Part of a small language model's weights: 6 heads of 64 (1 for keys and values), a variant of SOAP for these matrices.
Each number is 500 + 40 x the weight over the matrix's rms, rounded and kept within 0 to 999. Layers, rows and columns count from 0. Numbers have three digits each.

# layer 10 MLP down (transposed), 1024x384, rms 0.111, rows 738-831, columns 144-191
563465495477455524440507526540535482392497536489486525607462567492567517537455455449515482527533505561502451497513397476478505511553474508540484
470489528453572521452487505466495514498453441502479451512469490513571455535455551496517450425565514515457505536514474494503507494600453477510500
539400563412593603480440609510525474466521532510494564416512473493522546486484512489549462488553481451458463543534516431467481537533537461542451
469485457459496493534496513521476544429538459567489462480508508451486479460490528560551510551552457488488467528548537507511482507588484467481463
526471408518489520485477450509451478449513440511513488519526511457495435519500454546494508525501446435456528501486481480528544509529481494526572
521503483491467499528459508486505445503522527513453525529480527530483542431535492507478531470497471501552534487426462558419487442526474504432469
527439472537458447506474553494528394503511562465525491429533481457565545467490441488529494514451554508502532553461497571497503475410502497591547
541527468466535559524498526495471515573508474500497489377555526506466561547529475496520466530534441505537499551482536509624555450426490526504514
475549556505519515564493500462444515477510445462523485534575474525513443498468460435529486504485523481513528478404489477454484433456578503470450
502487488518462536481453494571525523455525543489476537479500518579548562474573446424619524541469536443490485513521500468488553444539460452487455
499522528459530521424479513554488498566525503554520460422487469519417467436475495508499425455442496509497487493476464465523417552404454521501498
424506442490418583526516514473476516542444528455429525545452495411472506522542489505515482500563556474542562540510473512463556492493545488558573
508529516478533474529493504497460504419495445499457515508486483509503584522524528421415550433479475529517443458470511495461476501490480523526523
494487522500548453537425510524485482536463433518477497511584502453482509427438546472435540471524544517519507446481525506509522569509546520508517
511527476500527503535518471460484486519480490537533467471515467470527456492537431520514511471477471386510548544488497534526506509540497505447487
463506510506501405501468508519527488503497486506479500489528537517500463520527459527541485537426513570472511470525533455526516529516521537426506
533536589522477490517527545520517491530461472515553453446472500489591476482543477443482408484552542489504433613554496498464540452551549468518466
582473575506535530527502509482486409527464532488507551513542500534509478471507491518538485427484497578495469453518486521532496526519475580504522
476488557582430481509488533487519508508484476514516517485531520572487503485489551507500475484488515478539527571473487516503481501494506505520435
494498481518479454499512506508440459457527487535557564533459456485484468508541510549498486492490517526520440525509474465506508477457472508534547
489502546483557556460481581527532431501579491456456517414427548593485552468507522412490559546536496478475493473529506463471466565432524484504479
444501506497504478467466428449464531458507513522492558575553538381614522529481467516527522475476510479464494412542448474453584460467543424453527
432578522552537511515520436494506555492496449466550592452427447519484539547483473445520499448446481452539487432563514452569573532502492481506398
597565529522483409542501477553484497501542488477453447514453499547504509504354510452453522442530469479560429477432522454526547490515546513470498
532534488540513540452477462521550501597483554534559503577483516566560497489469402475464523571633499454475459458481509429449483522501464451462469
431511519498457480476474491514479388512477462479468567530494475497468511426505510514528474451494474485563485460524518529528508511434546470524469
444541463504490466525534540492447579576526536430523477529509563514423474567527501445472544479488499438475441498609558531432446509426412450526459
483451460425488494480446440447525488511545521576561526537500454465557434547551501507528511499579433460484504494528448484482394461443465546492452
542510434511476500431455524433456526531503484454467497491538574543524474446448509491529498522460524540522444505426403498414496515472580449506445
594518488512489524479486477469572523464470583468520481505436463607474494518501514518531498457534476510489497494487426482500494500458478473415548
430537481434545494501510512533546395436496549468563469501600529510493528527534557458455492454456614479493483508556493447479462505474543543526489
506554474515506506488476515501522553507547513513494496573511521557533430510518553513509582432421470492429514458460481501528520474437510532526499
490488506516498477557482505496501501629482580437546580456485539527514542532458487484533501487531502419497506460545536551496527454437543517522531
512484512472463493564535527540506497502515520484489520557518520582518541457402546563508530598526568486582577502518525541525502423533485518435557
560489516405511508535525564484453569516480517485439483508478543460464478512478559413443543529516474449532511484491514472415521489547515466470490
479492529560530529500510454443552489579470467574523487449502498486477515544524475481510484518553485529489535517499560467467493457571491568446472
442483558590502464451501470478461386502535479408423490562405471546541493529452513524533507454507500517524470534426546448530620581486428509558462
475525472519475500443480501597495492471496500482503477565494542490494462486510469481536470483512412480464490549472514476513492416503532481546503
505513550497470485473467452536503514534554542473474500441444435487478508493484446513502512526499498498585447520480443527493483374464519461496443
551480523537462549503498588470495479486480465503481481462471445478511439487566508438481557518467447502446428467546518518497575414514497505636504
487490509535582497374453530522467555503491535492494456513499498460437470491428444528514541503477553514464498487421478512505538514423537438564503
537575482502496558512597483503548550444522493500503477468475466473491429490531507477492539559602472521442509533516482474480524510488474502540503
553485538503534516476523551460470494517489512533467407549513503505552425431471572550471546517525485469519495448493539514537519414405520436449512
500495530481530465476520570482483520459493557408509467543475562464433520510487489433481469472514469527493442488530466502484453482484479550512467
494491506499515471479544484521497558435530510512530567451528449498541533504468584480490551517521501503447513436458468513546483511488517508591437
492506437539491462556399502457481547503406571472480510551496523502591529495463505486523574563537514499529492530566531488543567548499479498540550
499407489518464536480519535497510539460512478498551574424474477493444504423533514507434556456493551529523557488486427438429460456516503532518484
523481485485495531500546551449527583538580500521486464522474488533518509500534528476514565514539480478514493454537531513502492427563497525521487
521442484518591523487523478529462466465498524481522488505467489467380466471571500531521514535511503504500586503509407505487456515469538427478568
467495497560427542506481462543449443446538518540528467469457570464477542524547500594519483518569530494470469569523548479442605536495492492511398
476510499528581516476438494500483464498486495501489416550552425469526491438512538488543526523570490479511474538507528486534493504508474486508512
401450556527478481476453516523487413498512511474463564430513475597466551522515493578453592517537479469570489442482524481532497492392546437514545
462528528456469507564487499464515513536529515547472459561469417515534501499508519428574456518489515424595481405571470503550471448495540519483451
473488519547524472507427571490476422643495506523550446473538532473538396496486483464472514506511490461508498518525487515553465485434501428524478
427504567524522435442483515511554501548491515532426527466476497388433487516439647556540504517506504472501531459516461545539530503451557496517524
502488496472500499481515495489500491504477463453382493561494483578540515525521586486480466441573511467517540549526513495494481468565548431507503
427539515492470552495534542443465525519552493588445546436465541516526554509485459512558496508452530526521452431522463478558447513511512494444433
486513431514553484515454488509537453488477514513553524489486448465497525432509464537508547561498529485467466465524536543509581513559461449447596
470510556505495416481459464482489508556520602448481553473525580511494530500507492506503467515463461566477553489514436548416509483570470498516518
456587419505477529579481539582487513541554483510492534480560450513542530520530519511568469558445493528400507494477541559541514419500512496556445
475520553573510501480479520555581502479451498464442496497606540532470492479531530576517442492519453535561498536508527478521456458497547496505477
485532541566513469444441553466511471512504461427482558533533481480563505541493522477470509479552514487543466478502500504488461476558521435550420
458614563515460505489531517546478590497449506496543512507512467497512397481534504438463446556484476515421487465458472474510536459541460518414589
508469522451562545455565508507485358517553483572477438529489499477432498468454484435528500506434475457518526486478495533464485530461513427508391
512475523399466535589447492439488478496514511446574471457471461442507464557534459478533489546471477485539469480508478539513603462554545558490521
536508532532521477448543538490448551481471512489547505473534500513446531507466564490442530465532513545509469495511530478500505431482535474494498
541503512512490515577507533492595491492449515461543504455455490497513473564500467540559573535575589519468436467421527544490494525518526495579495
508502489601482465514603442499492525507483442497521532517513494512479504573430529499464479443489476499505569466492438467552549462476556454518540
476562521444496502517460506439544495554452568491528512475479489493495511489536470480492471525479511457468466501466399512432510540467483426508525
515577443468491554590526488549491550450515528456483421566461536434489495559490535513492518492499557578554512523504505498561487497547515496482450
466524469523480489529484522500505494573545555490545521513452503503525491441432479461456502547485531463473438521492484442461396442459593480494509
428566453486550538489477532436550420455556503441533539536519507520543456495548542519544466453465471557476541454539497601515466547508449504475513
490544448600495481532481465460451554483533543421436475477484486549443444489547543549517574483580545505523428443464490431481458453468487537451596
475501425458523499630482552512537593570516547543445512434462520475498487437500498542483491445572443538459452465487465491481520521461536482516539
493501438445483482495455462508496480479534546494507451561604449525484467486465529470486451447453506497507533581497505474520512489511502460522444
545471426505485502538492461544400493484531570566486434503495461528426496485522583509482509434576529469502452510498440568517527482551469460427515
426524528493473517507453504506457518426548512492452475506523573506486460444556596460487467487534468537506548493545485503526541494510516478476516
586463484550499496585469444479494506555437527487573461529516531538477528505481497487508465564454408524508473548614495481547539416546516534508495
573433523471505409529544476511459496492496452514503586503507495557495458539527522513438447519513488516491451477509509499467495508524478546468573
526583544521553535464549489517506559555480443518539448474529471540447552440447567503464543566496443572454540471520468542456493500517479498545583
587561495538510508421449484495520451519497508517495513516460452414537500512592501572478462557530485555531493484539500485490500504506464473532435
463504497525505417415428457540489465502460554500509576551426550532414476581482521519581511486521479509531641559501514539488529563489451520474518
542502477520523490482497470465390471439572482516511540519491489504485509463508470485517479525456483486475529573538537502568492555517557524607491
527497594544466496494577452521545533458505503466499527448538531525495533490482484496516559437496574463487530455501440487530466536496523519539465
523495523512527490528415510507511494510442455484498413473526517426518494518488550506552481416515582477445568489539529486576477464608470564448494
543553555485415475495517479532450542512435511466499540525536505584494491611438483502473442476492488448512475513520479527527505482506504484445573
473492458489498608452434468477487534458492538488536457484415440482472537432495494499439468493509401510564523514543505481494454460500449533563512
520535441514485456460457477474460446462497545475510514425592470508535516438542483542401474437514516442539554494450580504475516549539546464455503
463480471546521488483453492548487510549577490583539511519433535571413508477537524490482493564524490493517520523474493519539415557514456561506474
486463552495465480562538560506541562516510593484500505501506559538468553574518489507484516539490432510495514583537592466469553515552513498554502
461507469475505522463500557556486494491440516557445526454546512486495506490536477481565505569552578523462475450528492560557504581512488489574537
447444456464461508492477510534493503466503490456500563486491448463473493533468468470510440477507599504531516468511442537493477516485564482471436
499443500575534502569509611542564463479513520512525509463502472496452505539496606555487552516539470499503527541533489482523458486535487439482506
530509464499504548467525449488464516510519453510492509524537482443491529505409497445442500463477539480529448467494510427444449550481480504521460
# layer 10 MLP gate, 1024x384, rms 0.11, rows 739-832, columns 144-191
534510539482528561542440487512526552516562457496516492406525559492453526481467471499469500529503508455545550586487607398468495521517550525563452
491478591556473471482494458505504543463514449502428504544517500483551502434575516468482483536453541495536524495506476501483549483479488482461516
535530573517515404490452456451537516470484478475464455494577596510514443458515476448483521559511491456537513492577543449493487541492535511536507
546537562461529487503490520508482514474535536497524520520538522584502524509512540478499494480506469540414499491513482522547511450511510466438501
448508482567536465418464459538471506436555582543518495507468559474566535470460486524487518462499474540490517509473489472510494484583526487484501
562537559480513512584489528563492502504465493483532594528514518567512575501476483495584538506535469521524519479522532478465506552504435504524547
474500507570521435546424479485502466567499504517411439497523561421464501540476455500477489465510590489452433523514519515524462502478530527489543
470500469448510523494455499553474452530552539461478533518456530486525527475528435525471474539514455526513494490524531465481489473573563471407440
530494460480492550476478528476496467516427518525494492431505491523541567476479451440575455502566509468510523474492466521507474553493511491493490
403554438554409567507487444433431580436473541557455517492513492546519475463466485458539425508461495557505475537513508531490489460431477507478512
536548520468455444385550433528494457574479491466542463519502523499487504524496479481500483461536478507493477511517496511453520512496503497468472
434471497509475476507468541577490612535579509550521492452557503468459503487570476444530566491456486504525483553588539556488483481464531492524458
520585488510415474556494584553517516470537531465505512532504548553488544500570492446499523515529439524517465448478577510426499440543554495514458
451505556510572496569490495483512568459437431485540508443495458555480562502498476458460538495476498590515461515465510539474556491506544399503544
558516447497547463558514582526497474516475569525662533511557491462516519526457442539529467491470488466491578468518548470499560509542455444507497
490524524462520514549465509484535424490450478453478457567534486470540498459438504553508502520447495556442556501481554577485480494481422529469514
521468534534505552483514509476499503526485554490479569487551590512458550499520424460457541571465475502458495561537439476477492514518469455536473
458457499443560449519472496525503486524487474550517484513567525388533481484418530463397486402406427487552532523473440515486484463457552427500447
516511561484548473424494515516527516515486442485474560463443476515535461506546364538527573486447489483491548497460490475432528519465529533514553
447443435516549478567508514507551475529471489529447517561507486533508501474453526548492524527496545465531497558518445468525445524559467552502521
521463446503467429562431595515488501482478566521461511467418487464503530486445466587510553455475549530519514498455507487509513474476483488524468
472514465533546535486527541534433505449510470476593564481536418517530490580475483520442528526465487467470472487495464450503484501440508520504436
465519500433458450518473511511509466491422519490470541470473513501563497446461481459468537559580515475520479464491468487508438494540504486417452
484508449569538510506479458482498482467534546520516530421483460494475557511530422524464514468508528510493503494503584548461528507486434492426501
442519493560507482442501474543493476521451440577545467509530513499499507522539583417476480504527469503468500459486544583475465450459495490635490
520488567547512466542497547443480532482664462506434516567489542532545529476511591495473509449480525510516437551434484487458454504466559510471497
497464489500492506499565483516560514502521459458529512584544486470486514548545454475466469485537463591585453528534525507568514434481523465466527
555465492520523500535488538479458502490377493506530568499456593482521507531503515494502456531435558580515540547531443419525490532510506389503458
518463533566465495478504481507447433421542467481506561497479476522454487543531608558473507492608495498554513465461524468495492494444448435511485
595524475508492513475486489545557506542490475506500552464417439453496490554519547485524418496482484523512387536522407489529510461428516472559561
517471460558550529506475528420508522512450458401480469493501398530554513576517508461462432457409556513409503526512531499396479488566554510511507
471509509534564449500512560516545511543513522503479547503528551484443520518538461461439564484509525499491472523507524505479416461552477490502442
473468491508471528495477521500549529508491502453507531499518521436495538443478481571528584448467489495464482495459556473445549440549427514497511
551521499512524544500488523545539525523495516506554437516508536467496531395471521417476540444470470520473543534445542497423464502471553495506564
442451428492499474522545541417533529533571516480511466517464420503546507443451496518463562480520516585498421401501515549551469511473443442506475
468438458474576507450476516512487475498522548607434491503414502513488479451398484494472507482447476566415583489438515521537471472527436574545461
473589535505493430469510501519555541497492497534485522573476491457539521482485516473519469474528516478489481487504496484514491466516566549501556
529528467461538459533468451521501454525498435488469488522542475541576519510535487531493502535515486485497476510477518522544528444503510544498498
461414517472462579520481495562504620486475423459512515459563569466487485472520534527487461530440548490473465538468482596397529562524567530390473
494504563549480521532535449465496475519551541577566474486508463545513504565489454511438550591490479503451461439466495413446464462454517414539488
489563543505489473448519430489455565467429507498510510501584525424521505513461506432438496576580441486414485448508523480511510512493438499490560
462472481500467440468513433547501442474546464500464485504474495485534571508527539435490462386460471542557506520490513493483489514464451495517496
513394494600510512519468491437494477503504513470542428574535498530467525531491451517473425496549496554480471447420492533396545452513497532462492
528504515514480471506452520507461510526483501493497545490502525556547444481483499554495521506485432537407488389475478567551461474495542477496481
489475477475534440517455475519473511501457473540585463525531502509444448451499563551486591494430520527489419462572520464556439448459569498441503
477473435531482503444496410451470471486463473574481487479511504487508485527469515560512541435543480448432505512479522462474513514515427574513516
512516466529477503518487494536517522472474500495515482504501522516588530555478502515514577506585521503507477486571443499495473530505501519493512
544485489467438461563564503476487466486453453475555498571491472458542505429512514472533466576423431548507475491438509538509524470525479511541494
510483512512555485559464517502468500571509543543580483446551478463438510487433438503517509477460524507462507479396501492437444525418478600425494
516522576484533470470522524397519531537525582532534566582463514523507470529558440555502471419477525507504537504527487439546492422466459578509519
453522505459494486552449504543531577535449529536522499549479510540502498486466547497502533511527438443484480532460472602507519554490447570489567
488474505500454529510500487498490454506513530520542479489512527475441492514504499507480491522509493564458496508450580505462496562540514526532564
502407434446483536565462456517485494500493463580476516531521574563546469476437471515458527499524553505482462478493463463547541475465471544466475
459480502464542476518523540512550565423460487466507455491479535535548446548514520468502489522437533463549476533513477527562468508510551527631444
523482459451483482503530488537505541523474500525505501506526480525515544457434519521445497554438511523461522468476449522462526489511521473531477
501550485558511526488437529584489506491511568443494484466472562483497507454537547464453494504492485421465543475460459595471474454513555440520455
487522458523514511500516513503522614511533507523526495500479465526505597446498510507526568542499443573572569515449486467498536514563522525523420
470537634564526568490517535502513537581504446461483499548517440538600530531561543522485478501493533410511495477613535554499495490574505389454453
519494446433490504474458461535509515464447487535535488430471453439514506505447585491507512543519397457526469478581458504363547481537468532508548
494495484513487575523535471454512438530521455492526524491485498591447422476498492522552500482414517472473549564498444433516442494512529456493515
554453478520557535539524566507471413474496542502534451514480497477508557486433521517541448523512459520502488486471550518490481506459542484509511
494529515462523517544541458493491396513508532503514557496521457490474510443488573444461548506458495485494513540491503468466416490535566458509457
470488544457555480499542544496533535518483511544455471484527490518450518535480466541612542529490448452545549557496517506514515518487490479534439
485642428503560484483537530486485488520550512526508488535532428470562441552521461461484643416513521504449457515523429474543512444478540538516476
518551532540467516568503507434477505507460476467442486504468448531420479448427517480527425467482513498502506476517553520472534476505512515582498
484473470463493413530440427567516561602421439512568499505460554540518509551439493482471520500499533509471602487464560425552466527516470549439397
506519461490525581490491492547466475505412495480473473512453509520516423542502483373471547438462510490510523479487411453460503493449556514576558
507467526536505414552447481503470438510485460546567503503494473470520516542494508515529472531471485501500513523526464476521559491456501448487496
574450502520541478478504520539532470468461461519553508563563536485461504496497522485500549470488484413492499524486583518520499529509434501512512
488498450420593452522490521510444380569535514473608556481487504460470485554590450474427499439500545572447491477428475503482454502481498520541493
515478528480496454536449443478570590463522503533481506507413483493465507539464521494444493468507513559464513495429531404524496417521502506458442
508487439503489422527446541457542624528555503536475520475459542502544425484541443483464521495594481476495505408469507589471474496557570469470493
477451555539459554503522544430465450530445388525620508475548454492497449530483612509459542481492498439526454500457502453531461460451556464445468
547508464465491568513464554459535494472507508480495460435461486568465527443498446567525478493529487431529470535542548492543570541492503557414500
494504479487496526459485554559499539521533507482478500472446471563398501458543515491428525538576505529523508442464487520490438497487426519452459
479532464445546544516417511515538547497513511500533512463531510487440467507496557502487557444503533533472498525478523513487498482491510507484515
474474497486483580531488458514529500508540480497501511498502496463503526449416501451556511514486482532396509503473512491480468466454503521476411
380496516531548495501466484532436552519514514525525474500490500533550572569524525535470576543480562580466522515481521460516492482469505586435441
477526440462569521467520529496495543472513513558475545444495512512592474507503528529506569444541483498486540527460518488515506546537477547490462
518554477471487473511500539495569450597492493533480551546535425480493530479559559551487518493534501534537452497467468493545561413545532518506501
488451559518433525498506469441457489472513448486467498540461557510489548472487505500437484509531475511526494395517527403487463520460441507576583
460504522487521448500525583579439495487452591505527485519578492476497500490566515482497490527598521515550476479529528499545483545485473541454595
484491497563449514481453527505600577552471426496535526453513510426510511516450490465490518493471438496421545436532479529551458534467564489447523
471497538524520582498542457439470455538613414494486557530461486463469531560496490499490580516497508507497481428496440548548485434548481546470479
519487480535583444489557539486457525476446491480547471446469452468571595535487516496462435508498476454511540477463423453507462545494502477532461
495575535523531460448462440585497472528511492557406524480588588518429531490573535493564519500451520505451485496482506444497490509470529454476489
537516466451606469499537529475480493542484441466541559500463483497452511525489492477477496480495470487499519421439454476522401591476525508557483
580591467506523473486465502440470477484522512473467548575507506482550524455550527415477512471462444403399452487547526512481415497415493534546541
490439455525469557514518541477464506467539480494548451471519480554506498524527495439475461561513505504541518480523470518499491443428471552445522
473505496538488492485522471526479483476535484500523475544490466489500510534539461495457504468537416531463517468554456461484511441542560518492464
523531506421530475467485478512532471511468584482434552474445459451442518516453478546498463571464526501515469524451502447508556481415486461515468
562398520510447484467459518514586456504525493528463481451524521523474529552478513575472467512484482526527520433435450509517483462563515479513491
482468530511512511508420447467538464522471505537539428514506479520551561470479507463477416554557496544545476459473542476519563488423454547538457
451511479530520501464432484465450459483500490503475490536455532446518496497512508480493455502541416486482448562442505491596483490424493464460478
# layer 10 MLP up, 1024x384, rms 0.117, rows 739-832, columns 144-191
514528503509544536531472515535518494498475495479481441473550460499519409494525513459488489586474538497538463479512493514463497525581439576474523
537552525577523579558550475560490487467515532506522608444481492501449552543440556549505521460514501489435502592515554487444456482434480556456498
503506500445537476472484499455469548568456527476509442488456451582518492478500542517471480494454516485558536477497503537498543489500446414537482
549546504517525511491508513501542540552525494425487535535578466428521485587514514498490436504539509523450470488549475459476515508488471518510442
451498423549511499454443459441519558459554489507447456535526531486577486481497503500461432426546465579451531460515557431446496523499539431535549
539500480480554483508464509528525466451483562498485490519520490529495503549450473536523505520494505520490467537553552511510458515580502418429497
491605464527536523495493468474601524479400534574450482484436628462505467609507534576542518475449530470435501522574512526511535525431554480504510
520522570497476497498506507513499494456536553445483494438567455515500537512463517509488509531466477426443475489507494512519508523440548471538423
558457565383502513467542496475493503478546511549538457456504492554449489511556502460540628487474517522531512567503425493511497431568537535582525
539517465532564519535512551406530465462483542494424542545436483557480512517569481511514479476450533501558437492435509467403584542505511476485421
495496494516480574443556498509552484518456504472532465472540508519457474473509539536447501530491535501451456428530526465538515495573555537473509
490572477449450496570471504551481485566488462403526565480495578515481453469512505461520481441466475514465578515505473521470460506483507458529504
487516519505501504531552444482502489560613479574402462447505563548491472520518485553564483536500507478476480517452554524485557480492513573500573
462503533476447578566477456485502502467650450465488511441559497479501442433584484634477432452576424463519527491529473474478456519509453533533467
534487485544455514556562503392538473489524500470506529492513461468500504471484416451529546523517496535509484558490537473504415529570480503477436
482541459463506530520568491464530451527526504440462504497550529464499518549490565531518506474534491504500497486550500504464449527538490485503518
478447524519430531569503555436531512543543427543483519537417525437534480469546456565503500527495424509443493500463459526527496425533494481544455
539463448468529470566473576483535514495477521476397456506481475548475451533486528526516505561536523476494589528543492474470533532459554546546492
444537475496540432534492467519432524480493545479495534545488537506507488524475479532524495427492465470500542563458519518491478510503559531520452
519490562538463525508571475480531551495392450502591535501522490405482517542494531554455504485534513536476485560401427506497494521487412543448539
467449559473519440511430522494542523501553545531553541526535545506513566542548433468518513503507446485525514490484541443519545510429502496490567
528509469404516431440494512447471491490498492453493430510437515494532433512521464492533493528441506495522506430492560485538426546453525460452472
524572438520498465477431491498498477551495485605573541499489454500492491472480442545539482488506446481529446539510596441481515432554532450538499
470503587567480545582486460599478454504530533485515485568458472514490522546480537484473495420424509621499519538555515506460439489517465460592519
508566496509520489530497516532415539521459502544500454544484536522543469434456578505521497498532532599480520497459537476481507411461517574507455
513490552463496488429483493524449476441474542522453521503481506509540464470565437471517504512519498531499545438467508510489504579506452447528509
443517517440567544519467513411464491516450497557475484429522533479541519475569507542537434414469519532506490451538565496480504563463488471539391
443490468458535484479441523429557455476487529476525533639442587499483490529522506485508474529515519440454516519571522466506513505513476503508489
458523526449541483467554414429451483527464433532498498502492491527519526494451463469446437489460485511487492426536481536524532457541526573497471
550447515498507475511492477509532506456481480533420522511475551464544568483466497486545470443450420498547520464530469529511594474457477468542496
499434375487555491471566460504480463464472479484487503542489542489495546563507486567534443524443529474460470596484556521412569587422509551513567
433545569618493562472529546562534493549472496489436569472472499513444597479466587516447542498449510468475489563481526502475469459451477511493442
456499472449463516460454462500515472479514500487528490484525498505482459517500485571502461535539484513466491501467587518507498446549372509508491
512493468469443544449503540474522507493479446573506494470506482536454488507452479473577528557481512529513520458608447525488531482520473518453508
545497536428475476433490530469484533531500512449512498472520552461551457566509485497470551470406507515514480491519493388540563509489465554520410
414519567451478520517518523521586522441454560530491512476575550555531492496485489503475506480476506451524542479510571491476519470530549453512458
502538536529402415592508548431522561510508466468512535490455463516475493444543494579508507512553421555487532498561447518490422480522476496525550
449554492517462474503482528547415449529503616482469418452523483471471530549506460554461474589421494482490511551498529510524475465527548562451557
477500452539508579566467521493511501474514547518519473543496504482510497509365460497460502418531474492537484501528550501507548537572552534492518
482513553441471456489506497491498475478540543491524468512485469520421484449485467518560440487429481449473493470471472514485448523540619493556515
518519504488528509515507539512625530453528501541519469502402515511478525472530493470449530495477465529523490526544504524538452504458431432545509
452542525468502460574470472498444442466548416515445483481477528494501467476537415472461468505496539494518487455497438525480470492457529447528527
396595528426489562438505466507458531514476548459491449515432500478412437477496573472554504522440561474531538482556480502479525471571484544539505
479522521453482523465508477521446455488458489541458567481478541545432500463454508525481444547532451492476494471526497490479501472490542527477513
472529521547574498504537491481484485537546556547517407491460513559472552574565503462475447448468474515495485444490599425447526485541498495529452
485555537509535497499444499452452551494505527491396480490492518550451484547406513492438476456504472406446479495479489488468530484540519479478568
498580541489540466509533472463449554504456513565477469575518502461447405480471494472469519466533539551537495529534560499508422487467529467534490
494540466515514546566463478528564547454521533538510499539432497462512477537495487501453487510465512420430466560571421432452518493464515471493436
509528513556560480500497591596463468389467460465459447564499539523515544504580423543478562426494544514503506587503492554494461562529480521480501
504558463483562485531481517476480444485482487531509528447504518480435484470450506492522463453500560495529447529501450531451536564518499487510506
442524519547504508548502577423496474508488521586479536487491452519464515424532514483454445503516511530553559529530552536523443441527472483499541
474527539479605609535484495562533487498441492537520532465497474465478491525553515521476499473505506440548491456502526555546468524529467513514427
460484435571469470552495554476550462517503535539542613545442391512518502500491551516451541515523470582468526501524530525455420466544528554495485
544509469485581514539500497481529423513564442461512569447463464500439544517493542448554475531486484589455455475516499606426495509475490497536491
499508474511493439537524559466531544550436426473503482514494477515538466460546532453505491518498462448534506548500475530481446509488532498553516
453402396540516482486555497422532596477535488457443470509438452510527512455508487514594519471465527466493578483531515539515571559432507511476488
494493418496534445473517462467543448546516551562574553513482489421395527395507508488566522547550525543559558459454512490487485524526455420442441
525435515481459536497474488567537484507504547528538482455513531499458483562554475491574374538512491441510559569527474441466521427454447516442544
514484507482492521524451500558498552568444492563437566489497456422515480434589543381426431512466499560497570502499456575496505531534583439578463
472462468536514485465473461474512482491498524560556489512449471498581527489536520530493544515473470529480546427537507508528478522585501518482503
509461450469516486501466409461506512501494529550503474430519500497519586475484516509520423447432513540496601553508472488479489554432540520464529
575511470514460514531459468519507480476498481516556579503539487484560559485515439474471475538521469530513574501433501481506444482549541479549565
550475441538457474480442479530525545525500480470545559534492478483529497548468511474472450479489539514546458485459528501472520513532456543465428
561477569485512477530445460459531518461526460468446441434503511477471436446475501467450511511497592499511513443445487517442514485524484460483471
452409517500472481498465487483449480479506548495531492531505452496507487464484518483497482469482449490498480477437484462456474397502577504475504
491461560532475539502525521509483490506546498524549528464507509531542478464478512548454518496548457456486478513472546535491524533500495571484533
490461451433491525465530464438506475489554521462523446427486446486513521529434489492542542512470487579457558470515489507615492541465554397505479
527489456464508590479506524526520469486475522510557494525486490517550470494505509528551539558509533474459483477506522529569517554503518489438478
452468554421456536407494537570516506545510553477459548419548458557551497461502498475493487564448547502497483524470458440559589554508518425492470
448504531496527467451411504483512450498525501511540561456519502554509475530529484504574385539522488478407491407593451467576529463495456523457561
513526524474527491554539540551518489520550452509492474480504508521506506460476489519487449511455507460455439525504526511524511471421518490511489
536509443519492455445505484500491496555513492431482529570530522461523594473486532499549449544519485470551537525493511504504404530487480511480480
484583514448500474484420524586527524478495446521531518440549541542569478462475399569408451435491474432472479461463471523503569548458524515555512
493494467552505475537456450552456509495474543480531452476525500477465492506503502430448541505449460497511540428508478508463459511540514456526504
532528482440503467500516471451568520479448522507502531539500483582570454475436492481506452505603406519543500520449575512496516447544467467538480
518508472439497555507514570510467448568539541462496497606553432515552500499506511460485508523511479549500528481515512507562507529466558549471440
568558519559557510499549556395491490516526453531483531561453488527536514478564453511528469531507528415533425533511483498476554499542524488535554
492528459429487522506465455574534501460542519495526539508499521530471530508560576542522581519490476497491457486487556477500565564507571464480434
423514446517468544445495491510535497541534397514509459534526504480477472484483474439545526495471448481483547555508488561509491553526557535522539
520497463467540473434508398548541561522485451569565491441497554520483514554524425537486489525478449463486486490449505531540518524470527482477526
511523539487495547479509484441443517469563488484438495515525548518513419596469553481435518470466518438517541439438486474468506452506500552514454
598538506469526413528451570497515496529477515543577503491458511480518481505450479553520515459475488482465444462444460481451491398497587506441478
447499525490483522467502475573429513479475476531529523484446483560507419450457501528505472488544473514543454505539445543524513545484512472544466
519525534509517526486482507490519507497445550402519488556428442443540553497497485499490549537472465566516508444480482470497509481511449474437490
607492536493498467497529574504414558487512547526546521487572539451531461534527508507427467509466515435485485479547455488539438479481540432489553
473476570456558549492522477489532498584466499458462535556503421550470480479468493523453498475456510439516477461532482505473482426399494525446478
487472498493428512425508529479488607473495456504450473461509515539481469451471490544480522568471539531504476424459479573471475515529504600514558
515497492446517497520513550485468447526522516461451466475511482495511564471565442414487510470534495608509490533426516520488502466520473544512405
469501491520534511522488468473436465544490466519573408513571525500508533544492513499478516504527471522501529584541518561580472549549547494459486
558520492479485585494490496427464486468476531498553484464594547505528444471484530494501514553485499520449442490507502525506510457603570503508484
447572404493526485562456455492504435537425528540507506535466539395455509550475472507519478537473500439515454474519513553519469463468502512467492
458542496505483553451524493498490467492429530531461446467447528486534526489523509494467472443527498511472481494515538490490577473444495541541488
522548538469489537484495558462533492492456444524611469455511504437457493534463511490424404504551508527464510532467526527488520499522413523459441
513494466508481603529488436502473518554551484525471482493422531493495521533509525549555530540521547490530510505482516471490533486487506556531591